From a checkpoint of a small transformer trained on Wikipedia: no biases in attention or MLP.
Each number is 500 + 40 x the weight over its row's rms, rounded and kept within 0 to 999. Layers, rows and columns count from 0. Numbers have three digits each. The size before them is the row's rms in percent of the matrix's.

# gate: layer 3 MLP gate, 768x224, rms 0.0638, rows 303-342, columns 0-111
# up: layer 3 MLP up, 768x224, rms 0.0624, rows 303-342, columns 0-111
# down: layer 3 MLP down (transposed), 768x224, rms 0.0524, rows 303-342, columns 0-111
gate303 102:541552436504515489517451503517540485432467447475486460470519496489559494453519522483532457463498506469491477454574546550550417507506575496544512488469511571511484464466447521504543456502482544403505567551520480504551538430486455537499480518506528472479439526520517491476474435584448516534548503490565574486560544527569478469516451461568
up303 106:471522470516519563530443468507550455385446469467485419549520560503547582474509525500520497523494467518540454471547499529502402534517572503565558497523544552511491487456413521502517525525526488477470461525488545594496555484495493566455491500539483498384534461473509504533460489486508513507540504506503491553487545579517500551567485395497
down303 099:469493514535515441487488484461521522475575512522514492543495535562489541609519560540534489500481443502528439480530389550511502505541486494465511494447477484501412526530513503495471410521516485508565494459488485456512481468448548451545477520443504506526466541561570495579514492537569569483482538523495544472507507459513481505492548516534
gate304 100:497567516478522534451523479544466509538509476487503551566498477562494459423524511490458459472492517485495511537537518455497479426561533559501435534490484506444544587540502478529430569471449484427487478490572546461512444486490453508554503576544554468527526440470519454451503538473469546532482509455534476425437577436488521547480538442467
up304 101:459485526463462450404484516506445460583458526482565480541463486531558468530539490513520399456467490544514538448571532493527450451515501471479416543549511478506491508564498471456506495484470493467473447447580486462454442500480443422468414601525509483545564527473450535495456606520494537557495580493594465428531560470544499513534479455414
down304 099:563525473500529471549470468509468500553528499502535493539468459527540526511504494553511527459537557537543492549549463637471539486569448521464562497443480532498503451441478570466464554456449496518491467523456534494570496514530523581491445474513552496508449509453466495488505462496459525436465476485490546552462503561535516486494463472425
gate305 089:526556556480544450518465558493497446456532521532520499497504502481461464517429486456448460533496520499476460476508478588524525474541453546525515489500549505535529508574582510477598502503584528502546571487486549489525551484488527467450452463506534552571517474485565392453454551421561525491499484479539545523509425448530512495522472507525
up305 087:492459504534460469534567492472532518444444516512500550552438544539491519506471542501514510453532506513460507521506487424506460531515503503433463515496525529504500476490417495540439477478492491431565508479439493474453419509515552553437511497466534512466520527491463502549469508507474480463497503492510497447487462564478546542496413481391
down305 085:584573390453468515464493525549545482403501446513450507525513509461548493525577478537453501506447539522483475529551686493490476555495481508508514536533471500549513518423505516527494449501506490493447523574502506538591508471475461412509515542564527531494513443482519529440503505515524518454483522502463469506484474454485487560482552441537
gate306 105:408541538428539472520533514514539514502466485461535503421498496532525478456486555527507513528515523449466463464512579524560515487484542518534539580504493483501481478501519455547457488486488527441519520559509494519473546564462424500553494466566513471415453473419488548567487471448429560508487493482516503486523517424492496518530459492482
up306 109:543458547509492492511500437496498549517495514476509521520541448491477536436486477541509540570531495438510505498509531471493464482438460438494537470455503507542550555580524449465534472468471423496483484495513503462495465471494540582532510510495450479459509482554427461502497540512501529522562519466532441447574538534480528557563572507465
down306 110:404549481569480519516488522449566544557484473545495470459442537491448504559423500492462476402481465505530464568525525580454488532503470468480440558526494474535543495537452575510474545508499471469526565527537519514500466413479538505471466430446445480516496416494455536467461421463486469463445498503523492473598514447510535560498458554550
gate307 099:432561534495513492479491547502481429498519418525489520472487461499499506485526486555502561495518499542530485504546440470469497503498451546463437458470556488507435439547477515486505480459570567468428564499497521481527579552526550419481422483471533593459417487442480455484513485472467575504527526534545592461511526478437570463473415399445
up307 097:512527526491514481478546513515494512430457473505521451483531507463561532485479513471507554513501543575490485460506490505512522486513568525470522452502469464525433492506546513526473496506531499464492472494435529506486480582473538531418476487524502458476582444409503484442544443478498600539483507474495559450482439539508500494471603454438
down307 096:500539525465503523495500490526544433502525512490488538546535543509492477488491566482474436535565518497564451526489361494550548472545513511526509482527440461478414533514454496449398495601515510457521478461510516443481478455507445554471462470473495516583523535434504533501401500555447506516444527508419437531525447507453512498551502566534
gate308 102:508606478439462532545532481427519454484495504555485520442512513465549532441495504524486453484545584586411503506486485567556522458514519549557478513500425534572534559477520506444546464507500573519516474491524505525493522512494544502462533531526489532490509525533511488545519471517554492485461497482517522536477538474560468499474512544418
up308 102:521488496516519461510539505500500555547443530479527553464483469478525416461497472527463429481451434459484538526479452452456467519467492516485534525519519520534518492424488523457496436457482453439505537488515460513501455563445443422419460519458544476557583421566547508520451551512549493461475445448539502504509471537506571532437480486525
down308 104:494535536552480496445481532418521481467557508478538503465510514536526521551501484459444460425525510518387513483481465461493455530369528466554508508564550471566542488464501440499504507575471558473476511488540490488491546541517512458472553468515501586444453487525510524449491438501484408556501517521521591491472433466466508552527426475533
gate309 104:432493535508473532515571498506517511478399489509501458494490558490479497534492456508497481449480509430511489492545496546533467530441493490450516552452528464571477482548488551455469512430558445492444481512407527500480535496547443481533570523525533483449477541480496479521474463537462528452558502488486524488505507490461519431547496509506
up309 103:527545460501463541546469499570498538483419474515524458464574536464533567463531602484485483508513507490483543480486473431519536534492489464517460495512496534551519507501522552453432552462495540514496528555549566484497575439546454500457511504491490509532549513489439516492455523478475488506498484565531495459483470495459492535434466567411
down309 107:454481513475488498550540509521423519550480486512476465537540499492447468504479533516562466484538441497522531558455512543481502509536577490500531497517526454543456485542511507563504500525464489483528542488495485451493544491508528514472557473452547518597511500487503477554493452522487574437509464539540472529580507452513602444518563531555
gate310 102:522564410527498537457555444526450470489515535430493531467488499474510564541446507527511542495468544519533425582460617477533464421489512539558514548443544410519512464471447468492506534432450519489528482512542494497468527447443461490524541491481481539405416533421401523543574489491504520471499493421520493480524459427534556516472538524488
up310 101:435431558433510509497522452493514495574518525512541537493487474573542517513485487588487543464531560509483462564566555538447565445554465494539525521547562534444533483471436418541457515535489480457545517483493518454484462461543518514493458489516526454507484541445564474486528500491521428531525511522524481562469454403493484476447477483483
down310 104:534490459494513494517541426478561498508493428496603470512535526589551481555514591407534525516479498551490526553500508452548501483491483499561479468522471519505445569459521479454431447554453493544497459515484507441507456596494539497510435472530563569495574488496565525449485518526486460491481543529503482501440529482418498532518519492596
gate311 100:463423453499519538547483468558496500486469458464508479422505519583516459518519429491436519539595486538490459538457531546472503505480509464508477500490435438529460528509460513598523510487498567534477497449513532471457566380495597465511588416481528475482521489500465444528516465507441506515492509465593508455444429463503469471581548484480
up311 099:487470485471532516546567506482546538549424499587494546551441449433490433516502401435455559486560472511539452477470520488511512521502557478559498485484564458525501505512543455512572577534518522571465492547519508468427495465477464524482539496503547522515531449547498488508493488459454511491490477516501433393539469526525470476516512509513
down311 099:450522462580495473462477464452516516475525479427523480509488514472552496555482556576451493474462563523496526541481490487551484507456453473421536501478477429440454485507533539502501478429419538473546546443536550522495448519517464462537474461501525474516501409478498434520493526506472503512527465530434489500557567454483514542585472443403
gate312 100:467479525472491606539470518535512532502545450452533517484531549471521514505574506472474500473515533486556443585526501552549539471419547499483472556490523460417571456454480498509395510477496465507458507537572537591508558457521479513501533460521543543455518479487503493485539461474490479513442584512486431525545450529570518510519518511496
up312 100:514439466481456469533549495484547534501495522450509557519534443493572421465498551478470481483531470533460542565364549534521529543528471476506506523487574434463505469538488477489488517490491523503482483495548465488502455550457487469478549529526441523501490466497440459555445455537562496484551498445532459482450498484464457575451525583513
down312 100:510510415485576514488544500502442518573551453463540542547558475473449512488511500521522510533550504555497524510444472517471494493457481471444549503576475512450537522511488494506563517527498457507451476582551483466430467467503513544538442460578494515520496555546444538509454465513475556471504424499481486531519500521505573509551532512522
gate313 104:481494515483548539568507485486455507493516479444498525444517593522505501494578444492528476520532546448451567547440518471475486446537515496513563464510595491543494536530421519474452508489471566500475456432487510434495447463489465479499480448573503465448515491546465486529563531497459565479444441595501499472467513446464601487457486507520
up313 106:425471508520488492463557477428476548570483511481499604461489529572483480526535500549527603509493498448462597520520496562477553493473498515497518488451552521485447455431511419536482474478476576487496481424505522501522549470421542516530463506559489560460533485488428473519529496429511544536555505550578523452429514513490558514430529559460
down313 104:528494504495524435531486513541439477546528526453552480563486437473492513465470548474483464623492468494484520453435514483465532518489424571437446506497451489472513509458576500586492472408502439495469517477559459485521488465524498560556482466486437511467488538509478505502432505429538448475538478503479484478424555500495488524549494498492
gate314 096:423510464484579479480525523454557539403504448430490548524500510458486541578525479484478562526525462535460461537441508566532558427562487471558436543471525531462487515526486467440476431453559492537464493490508455466453498516459508497509452458525531531504553506501462421468497469502512600540506511484527500473534515528437493513419519473439
up314 090:466527536461487518538509514510493504488517423444481493506536474533442485516520552532543508447529548519432477411452585501400544473486521531446530472514493448478520522506449447522485563513486497519522482460502504516520536507463460550466513477480493538580511463521488441499542440514435515551501504442508468471492550526422491460530458469501
down314 089:480472449553514509486498538558492511469489500443584440506574493512610517549515493485505550521492406543613530532481563519562505504471464473517535526481405523426677553505522474497521466538551497565523501576493530497503474512512515502505486472504426510456508560536529523488491453541489506502478530432429558445500492528459542449544469499454
gate315 105:460450476466538500540483494472503491515455406541501501483526531521484538549481556474506523442457447517578498509494479452472467407532545547518451469525611453501521531549464492570508501517550546481496509614511527547533500484386462493528401491515541514493473520467564534580486532521468553515415531481526535492494515504437539479522399545490
up315 103:494469519538516497488530492481508494485490530466471484536389474493584477529494437506500485518448525548554524480547481455567500498531516458447482478474514469500543413565466505520449527447508508535456479481457538488399492528459464546429447558526488528415459475471515588503577456507541532580554466439589442555467457509556514436463521503555
down315 105:506490497447560522493457508461529530504532476472408532483542505526442475468511487523426553498522521469563441460432577473452509495534507493506449528563422475506453534445539439504444550530483456542542500524531517478523532556459486455567607559532474436581465462436487404536550506488464469498506516544499478425521496468521510507546551469463
gate316 099:527464543410427521497518523549446452501504463470446430483483572496446479525541462557516479521412519431535502435507485502465438489488469437457540455480541437538498437489427536507461494476477501574545564486520476503514497475498499559559531522480451484439497540558594509531492528495464523544512456519491451559555520455502494532567414473484
up316 096:512504515508621462524467553476573411489531520507489488552484492493524471497485570516477440511486522482544481515486500440548559583509483512440447507524535538564498458456566484480443404494459562572448545445474503532506520479488561490500488505541502521536512517585514463473511531524515513550467529520570463525478459580497538512485499528515
down316 100:459464519515480475533573567489475480474497516551528501486457496480511515492448456394539469487530481548504431444482526485435497512465493452504494469554570456536506465487473452509543470480538454472474570529518511516620459497582481525479463437476499485525413506397555542493523526514500470543537509468453512544554513535480632537539515543528
gate317 101:453447557392553485442461484566469431545495449461505485444472522557464503465507450575436483522528517498500542581450486456606570512528480556496539516504449462526514411521461506540477505505538453472483493522485510519484468490534470523481518521533464562529541486503505537512466459531451524446382515396524521483556575512504487555494480606534
up317 105:506496496429474521424507443563490569477452495484477505435444595504455552484526518487462465577479552519456472588484447472498575524553515546536510455591482472520566476536484466552426510491471476408454507477477496499454441469501491543492472549455464467544493464524540591505462436578535540533433506479497513494499515522461560588433477535439
down317 107:518509478584476453546560456505494510548529487446507521522518547537552501489511449452569509502456495489574469475480484469530538447471464538491504423558534553498544522508506534417563573567501460496418424469480468511543506499425429505545507497510488569532525604543478501493507572524524498458518548436496500509442481493468443507493466452471
gate318 105:498519492525428512494491519503484468490480492506497502483504558518440484448520450511493535511470504420497453554547580529514460420446473527541561531528513416507514542539512460474537595474464410500506454527523461469502560429428509538489509518519435512518418486378411511457494500494541506460510540495486461455534523473525467472453415511527
up318 108:593519606477488539515490524478596571517525510487559499579469578477476550460493566472483465510470485476552491509514424466502549477545540506474518477535456569492490514467538614484498490509541452513519557532484505493451487527572522487465556480473538536480509468565439479509585488495559461552435478515492533526511523515495510522465525420485
down318 103:446514567497576496541491535509565405463511477491456465517476404504487468450490514543492523547542507527523487507489533518503452520558479557502521474423436536518419509533513485479574480514535440477492521492531475484529523472567465484443444611512547515438457561490517501556525551486498502517506534485441567410501481471495508463522532443439
gate319 108:505563519407530494465485529499552528528511522539450493459471506536477504524436503481447546422555577468506464564398443465576552486488530557561439502459483475566412530530436544517470470457518566467487557422498465462463501437484547548490510458503488543547479509469518476546486460432536477501485438485465515527537460501492562434489461505437
up319 105:561503526430597495531517486539450429549511416507521529607502508548499484486538548483550509443463514502539539590552473517516466489454502473502555481492558476527545498502477520509533468495533521504485545581443450504485557474578567535529563541539459541534431522463507494475545547466501507553493501514450571497428498446523408467495480401490
down319 107:430507503460474503522484455530481490543437559458459511446499452494503523483494496491501538515538479444509443524487483419540472510509500476504555486517503400419536558523443522526450552523450463512515491538487559501554448428549527521533575469498447469499516416553558456581541527560542495495453429435455513512547530526500565453534538561512
gate320 099:445505504439528463461488451526551527451478469477541526520443506559479436418582510454472483587517520493490523485505485449550475509485497543544537453488469490512493489461497489462469483490498521524512449554503532486431537418487426544595457461568460455438476523465519430462543524473416457454489503522522491469504505455532526483420552478482
up320 099:507506516516452484562463487422536505503484487533469481502524481510435507444576419401536542552509494478502432451450495522503449426512444550442536473529506491536482411471503428430551496476517521520572507469499560533501529465421447515500488515477471515547473500466482439518409530462513502439504502509500487547537450528533551515462499524471
down320 100:619510465542463483517495442506499509519497578467483518458485516458521521532453478525489509492532530378511418471478466460509504465504474548490541445536474564481514549473473494499487558507509481477526516470447448523503500440517568498462458485550566500513505492596422491451537469507555508526479573526500522538444482499445662481524480525506
gate321 109:531595485482479486472458463509509437518552456474472550492518457547491470516498495459488539479513466475501499481432599464488490506513524513517498564463568512511446559467477495530518490412489522541442566549505455469523556532433463458479468571440494589514420484515502525556501472502552551534528470514459471496586519517488561505521489482492
up321 122:527428490457569505561539503524527506519496504525577467526481528438429573486493549608489535510573540502467542507491406545465470529440500486460471545469396577501557485502510521416488484533495522542572526536486470530548473514512575530549490533515431491533501496512454518474422520558497444460452565481464577505451492527472439492431493463510
down321 113:508529471478402516444523490517509589477534437484515506515497537481474469541451459524475499506477583419455557533491544481456559537512504462554474541502498500531464485545590503467498470490581506583476473459459563496515528513471519512408380433510519544540483563543562517439417499505574522523575448473390485532510498510513526463557508537544
gate322 101:447475542516474504503498472589584486449436466514524444492481426458532488538384469497544449535518509521487581488518461555448469482464534484507545487491546461582484442596517465498490520429499512565459518554545520421469516473485468518441488508510551524444508537520523493514545552475437573485484531531537556508513529511506545490483448470535
up322 098:521450458564441502424565430526487495534524452506399559538506511477521500495430460574536540451425490516433489463505514460542487575543479577469490520507516461550500484579467476451468431483480388545469500467524526479453553441432452469500445501482525508494549593501484501497473545522529472472497501511604491475459474530506500563400474430522
down322 100:520495470491561466511556513435470532530448513532500523477566412498511502498523482503512530504478481476522489512516478565465466533467446526519529465416517513438527559455503507541497448482504590488525467533468535469507396545495534587552541545518518538520575511523551475512600416484432494484481485487511493535470444518533502458448404554435
gate323 105:481514511521414514487501496459523494523475456535522464465513577486525448486414484568410473467489516481519547527498507513533475423431505505534564562542463566559431493432483547496541528411468525553523547438537482444496445456494442447473520512556494466524467476483522510577458591542424550508505531528570454432526455472487516609491451501533
up323 106:555591499481534521542511511546494533501543524527459507532451497509481593523544535445568491498566497423533544469519492485551458563558519531488386482495479467429564477439501473528445468586491510511455488513470479559517471490506569542498499491554570489508544458478485493477504484529472572502421537467454539475434492504429587476542482531454
down323 096:443521541495536487575522540471519483548460487438504446513512460472427447579531510444454542515510557499525417547534579462517554488491515460530464543518548477474490463501469462578502549476538593563511557485432591479487503496463548561533459468483534508514473440530463503515486573574483519474529543455481452555534527538569520529487514453579
gate324 101:488518443516484544463556480559448544455459495424559440464493470492510577475510567531415453556450461504472494493493543504585422425465486447504496557441471498525518519480547496562484528477483466536405502515477571474530519502507485531448579472494418508530444506538455489452533563535515552509445422512554530455486577548577503550447500509440
up324 100:445490538524442521511541472506517514483438481444557479463445482495562483448468496511534510515512489410530546521510526591543450418503452480530475480428466462519604544493491509476518494478525493402480456525516570453582483477452412502602465456553461493522541414493511443439469523550498487452547572476541423479513513567528504425487529420532
down324 092:488497518484525520490548499505457529512550550499478522542482479492502522428555468510536582512452530507434521524552427623512494497525537430506546500510526506482571470499569528420494526510434465571507498611488492511525447551491518449540503459440457524435481563492530469519520514443541514510566506592506520482500536489552515531491513452457
gate325 103:501483409438464416489455492537358549497507513508541433538538514536469544438540539492480585509470518518495487541453584476528500419496520586522442543510495520557468555545514505513494510452548572499471499528484497507453608483509515549564540531510441459545538503555501502466456558520450513517467470464511468523566561496514462548433443491473
up325 106:486496508492547551464467566496588529479484535504510504440596499465561406593545551487500449494483475441484470517509458512526551480468473471561525485481541482462495499445520480466529542546437437435496478522518464484549445442519476486496492506474555433474408492507493446495498531453515549474523509514490528523490530551464528542544535569524
down325 107:593371465537472443513503501452523542520560445527474564481488492518486578493454499544396516459459489464429516470547604478448518470533430477483486549507472503544479553528529447515515459419503409530461465505417539522520567505478443494512540633542472517537478471477512496505489559490533462490499469499503483557527447543473495421513516462543
gate326 097:525524524461447437468468495523455528502473539522514489503468562500468506567547470496477426488512510433490432553482500539458522517465576458476474502516471529490453466539518517458555478448504585508511509525418416491546506506480467548542535510502535508448502496594557535492513456550518476540484536464512497555489557430468521521506490525489
up326 097:488503525470560497563484508510491530563569498562453509515550509492532450507479579533458494520527527510390510514471477484556524495581390480508491531498465503523489475521483448480471511518534462526477575463536419487504548431440465509491493483506529515497495488518447462500489631477506536511453448496539474450540513504563493567432458545510
down326 099:513497542431521476513513469485451520551542491539524528418583516507524459514479492510552455552509416448520531476446429459516444520417456524486498568530512505545456463481507494470453504417447466494592463544414519471460491580570503486475503471472538480476562472480515525503505472472550510453419519473489504519449501506527555491538562461483
gate327 091:503491464472540421466506437462486541546504491443501461581439533544493508458486543500491476569556477521510554471531495496458490516450476450531474495439539491508506543533496518544425448563536544517496510457455564493479558490542449500412521480547501491502550478472531522504551511497513490515559489466602522503509512500491519419504524447484
up327 087:539574500476478558424500457491502597507532535538484481523467471523426469480524503523503575497485530488531605476537461465503570573473500471418471481477480493512483544474512424405470521529491486485497419528461471492533502477446492458564545518459470514461471506496520439465516527531464448496506511474534449508470591552512504438497497388402
down327 092:461508499480559492481542476476482491454477427513465498440545590507494456475478510506534426504507509479498456505509499501531545492545530481496482479542514479494482521490468440578477503526537584490504612547481489484493410442536413470493558568525476506537608455492511458551464462473549548460479505508474571486530547501522597532470479535483
gate328 098:486531577496559505465491418424520456466501508422459496463513500453504478456516484522481500512502543472465555470508531581482482458521445483479587524453426491461551420484452470483528413519505502467447471501512537528471503519515507493533486445481443538485489563483472511561474459489425527456526467585490500514526494480508525449474477557484
up328 097:549485485537478561472498469517564451411493511640454471522509453468481521584481548450523532470472465540462463497552509522538505474506517532507489531483460470480495507506528537498449458476527542538479490535509468597561450453511512508589520550518487517543447521515455478528410475490571510476543469482449420488478556521495534550558481508569
down328 096:384517534479493458528426462459533612517496526428515461419434566496446494547437462485556509477512619465478528515488504586486483573526476508512450552516572551496558530552513424508486484490495471517506494579426544495490568490539495474540538445494450515477513447439471511533500497483516549518498508453528496540507479526503486534467430481517
gate329 094:516541497477441531448503484510439467430466459549482472540522488479469468517541449489491456569533531581495529489499449487452450491503566438468499580516505549481539518456506515520470531535418474512486535480507549455613534501485531489554516482491482593512506452477506585507478504502460568532560559531521466501579548546491533476496458563492
up329 094:490563438513513520463552454539486427454483502518503454511531581560468435482503488550546477424542503527469424584503501498535535492569501450557429486506461509532511473559484509480431504519474467494571463470436493567526538503417568498419471494500487523583486526493497572499465525445506527520499469441455489533555484456537501556461479482453
down329 092:576532496515462510492506496559532483545538470488524535507546477408507479523436434479461561566545427435499511464516474535492432520485506509447586496491542541424552497462476499557496537534503473515515415520459470523601542476528496490561495458409493552409428463622489440529490510495545449516523474492461441525547494512560538448555483482557
gate330 101:480504486459414446545515474495479527541477396459539562457417457505451484522532547505487471467520524472555535524516559517526606573505504455553518563518511521461460525485491505547484549529515440510487535504518523446525549548559532464546473602502501483526465618435552497514503473498520483406483506506525573442537499543503465480498563436549
up330 098:505479529492526469525477456516523500537460492498495530499427449448450516516505534550492412430474504477463533493515545554513498495541519490446399481490536478469474443461582517572511544487462545565548445527418473422506511554426457464568487473517517504611449557521530470507467586534476540469427513535615523543489495528547477535499516519522
down330 104:471443522504525465520541511508511516450467531510469507523503472472476527526513513490493535475527519485586480456548383502447520498545400537456528494481518521584545495506521483421464455491567498459472443529472456516500592533530539521510496493466466483509457540514506521522536472499474533491551517490429495495492504504474531490464509484473
gate331 102:542453541442522494462550548477461516463470477501520499525502548521475522471476499509486499523546491492518525425460531524595518555492542474460537462484475549552552464493512499459538467450515522499478439507486590438555486519470512469485471534494490490451453452467519507561526500548498539444454488532560490538486567505549554506441547506505
up331 102:452525486488443483480467493565531507498527567489534492472439474466497480638498581491509463520468524487470481513556508498478534424500495534455453419520503498451463485497486497579545524459543522465509464463518448542503491467413490561523547470501493567506468562526516506405445496486555500524536557566516508490567464529423502524568466499522
down331 102:569487591470528508485531458461504462518444525474514499434497477519494446499513451562507531453476554506476508424471504565548430508494562513500493502462527466537524405451508510525426526488391427549561457505458479492522506514512455519439547509556537494507534493457436484557508481441545412501494496494549542508557519466488623453445457480541
gate332 095:479498430458539557510493476465449515502469430480506544511472455488475474548537486511527531496586501471454431531545509499423448505439514516446524558528460469503440552545569460411468451495485491526550449470521532514505484472487538494477464533480504474533539456479475436515526534459476508441463459457508473469443537460525559520520499512480
up332 093:537494545451507461523406525486577484509492465441497470591433489485451481556523473559411527502573543499465471534484496473521482524460495485491518539505480573511433535529491544514396462553533486553470522542468506555462529523511475511491599561491450459498495526484434452478494505525556506548546494451535452488479486499518551530467508433498
down332 096:557506553475472487584530515499449578515517546403497491448589426510503459523490513492436469517571454520498464525546465449442488520519514524567483435522518543526492468456581542562523494485517535526491552532518497561539526493542479498442576504516515474447516487510512484543525552537488492510560571503594528518536427490521494441548552504435
gate333 100:512516530401465489443536475515502496440527532528430545565518513496535565528468498550465550449520590529437497524495520492548523484513411494582534471499505453533457434500383485544458476524554540512496538481507506477497539518447532483499450502455402524541512546487533466534539530500498545548471403486502532483473480474544494493442440509489
up333 101:504470480510494464517520444460462524516463504494437520457409482525504507504492533566504501512509490427489458484439472486441501502432543528494575438541504515438594559486516457429500460494495501530497459438477552514488489492524430531489466471477396478519498481502406435396483477544578531465498462565441424504527479432483498488474487537509
down333 104:577477492489475545474624547506470433493517447504559453498496502553520535527485497527514525457554629479469537564480462462540506491549462483511472580574497591530459458518509530567515560515474506490495496494515535470520513495537484481517489568522518479484563467447446465496495464555455420444490547540591458534500443467471540482599570462545
gate334 099:440446466446494556539545401523537536505502505514539538519437518476483526476503479476498516497446544539539453507560449504536536486571517483503502471441499536489504426534442489505524474452566555476476524510562453475453547541504480450482510467557417524482439507460538479537507560393473404448533504490555568551540577536590504547446478495458
up334 100:535520446540480545525479530495485487498451491462445416512563475522612569490474467489479510493506528486493529466427522471395428488496538498543456519495513469445522541508475525561489525524484517465508503465470557440633498433558552532522475506472556506478500518586471583400479461559502474465514585563511567483536501482508554473584515462400
down334 097:487521554556479514438497521444470497519450484433509543451458498476468430539483449523501461430502561500557534513572596585505479514547477464506515553460532579537493457520501480524463501486518490519534516520556517447475503541441589502483570515467472557521468461556511588507556519497466465526532407451514483428432494520500559454440481531536
gate335 100:569459421507512545533510550498510525429510457522529423479487558531503481435539395512467512530457533509500529610541506547551496493501536437512520572532500455435499487569512473509509498480491543474490515455550484492489536449481523517513479488548541503456429485556491447512495511524400538518471487528519487473473493444486572484498428490523
up335 110:547432484496490488570534528425477546438559516521509563479471407515525480523557595433535445485589514427483550524477547491455539483519446556512542506516469484510547501488469471483485498459441513400490483507547505548482458584477415475479529600459515504467522460484462544461496460468498462472534524518437504506546447458518431520517487514508
down335 101:511473519506457473480475500533532518528473472436514502449526430509534502472454458557455485508446509499482568465479577508494458472507481505519433432456525572538434493408539482525523460407544552548458412511507467486570496565561523585528501554464595526490533531512497551498505532515559442486554504471535425548504530545447540495488481508558
gate336 098:466530512521441494415492506471478416481500517487551515515504559560420534451542489530475461495526523523510526502522546479523510489497557426451521530537475585577464496478459528508390528454548580512513561521496574510456494507404555466500490448500507462543498544486473508516514491530481503514481542530550531455545537475467486469481530494569
up336 100:458569466496490483520528495536510478480578488544509537516537492509507609401475610501462401484503473492508590486520476515497535533576503501496547484501467567436492484493507502488493530495486526465531528574505545539567533479534518424513439421506457497488532569493483651538494499523476532455488463527515512516495617454462480488491452524510
down336 097:528498464543447528478487538537453465536457511494482467537497505574498427583498447549527552535495433462552532474517486547514456566559442484447447503519455475550545463542532481423574505499531516470524466461454454537447484526537542507484495512485553513473485448440434521484508503498555434505536552528473503442498489519494489589443535484435
gate337 100:464564489459460505492487483513521413556395469531502480439503493506505425543525517504441549430496509536488493555519549575494423489450556465530527484522383519558536524506427567538546551437522534516429525474503524486464488536552533494537549585509515494534496567464511505542583456561503521554450490467537510440499554517502548523528467496557
up337 103:452512560466468465541467553561485504420467456588426452465523522548522485524504527523468582442544504551437515478491458548382533536492496518470529531445490523512491542449495569591495516492464461498491443526496549473539461487455510449513522533489573476520508529515566439457550518456484424479437494533474510531494518530508448465494460512461
down337 105:537552494543507558469519567483463511567464493535535546508473526449497524519523434410555482451504473533457518565502514552435505467497507514566433448447455545462504494478474519487486507510451530539474486516518486432483498494538517491477530540475525430469454502497518524501465508487489512575500495494492521500518435483545522530550517457511
gate338 103:515510518519463504559576522440559438472453486539495492498438610523429496486471484484468478512452469488480506517538564531522509499501564554565533602461525584435441517489458428472528443458551503505489464470502518526540491519491495517516514504478521520467492516555495490506488531527507502503436493469496490525530506497401539519545518469506
up338 101:500565515432472446559503557592473489423429476542459521491488503449490478521460487456469471505464390488511528431513518462450485517443474493545447574468528493482506517564460514493557493497581471441566501473526431487483506478536509539524506530563430445504515514523501469520465445502500509427492429514505533476430486426441486537465520496501
down338 103:510579479474473540507443473465544451571521489573466493510521527480505497471420496520481457558457511464505523482449493450469597519618524498619455442501489480537546533535542543523495444490455558457451512516499470495487516560505470498488553508559506543466536437515468516445459581531491499465455512489443485480512488527503558520548534512489
gate339 103:424592589472481517462542464540465529519501509461557475444501503468500434472533509524507433516517514541519503522508453506517443452527509514468525549549496506476498529447444473446535502459467511534515523497565483462492520480446486458449411562526501464468398528388572591480478471495509486486480536558543495517513445485483547499495473424502
up339 102:561492493460494539439420500508527553490439467522515465515466512538475520434534590592446552510531509563448523492543562481539495544474476490516502518474456495539552464471512549429524479648464499506559512541484523513528471507567404417521542454476513540505480476483475519527497511538500532511516479515478462522452484520411459534526470497545
down339 100:533491510537459439501496553477511558579474462500524556465518524458470586497423556476477496472519523482459445478524534483480445445456482545504508496463482484462516492463526512432555448531513502494549499551507443559510559534426468449435579426447512476582519513466483465580503454469555501477447512544518522508520507479536515573517457498445
gate340 095:516565465466442519548484451537541598500474483502471544485545595485424440420452551488543540418458525475414500454527471530528481441380514476484478577506511492541522499483552515485464485474488503503433491570539520444488474502552423483510462537449541501553492460512513436480471534476428523550527511452497476511500522519497473508522462520512
up340 097:454536534486478461470436569500440469494474474523512528518446447516492503568456478538455497451530514527567516501464509521559543508496380544525459486557553491504511441478458512513526499531469520595452447443505539478446518498475498510460552488587494618541459543492471491523606491526469512468575521549515471482500480507544556489480482515512
down340 096:499497522528538543499500453542515450483495450531524472622584429479478470593528488469509545491549487557587500521580454534569571583578501525442468504447424552533503474469531465496535479566465454440529496541528456465492513482429456534506542493421486469528478491465530527520489507532484532512542553458484478474555536508472549522525506485511
gate341 099:485411533455535528497448487496493429539448510606481442557512462547541493489463486540517504481485570521504541573485478485529470509472528440509599458514470521472491489534445529509581501445496542503515532535499505550444473525508536507507539463523452509467467529472581575506530538410525489544528474435501535559499475457525547558515514540493
up341 099:493485465569505467486454473534477469559464488519500425541488465561538469455534443485541443593463433530535473501478511516508538522546547465506438493465518498528506493509506498499483498492398482480514434547465440472470500457453465470467418548562419498489538541521516564500539478435472509465489535522553583501503503507531519472440414548483
down341 099:533477461472479548492534426519436530462582555521487522507464598549493522473511528469483582492521535532506474519450405507493587474486514497504478466535508494513451475582509530465528450507551472517506452496509547462455459504534414483525540494502546479487552468474546555495493519576477481502548457495560535548482562535487510512513508509471
gate342 107:507499462413483489489565525507473568488455529520445529464463545508545447494502584518519478490585505554481531539551488488503495456524541552520445504506497480599467547478519511502547528488469501514451538521489549459494505512521527550445498554518504558524503483405463469496490504416422470504517417504467505483470504508493480546508495483481
up342 104:440470404519482476564527467511523543454426524534519449525512486520503488514547471515541460519462458474490435489521467517502531486491506487439531432414538496488535477488583478475484454472554466482568501494453523556502565506466474613473493420585504445465431504498484499437454489507490541426556510469441593537479503503456500503440491509511
down342 108:464474440515560492510493510537514595427473497428436488492504495568501515492483535592420470536489562497543503398530449514456488528515504495461457621522506402507475555559534487525520393515452472515527446446479522434474475497473405535467575569456490540518508494495520503510472502462544490485524498477484487496484484461502526478511524509442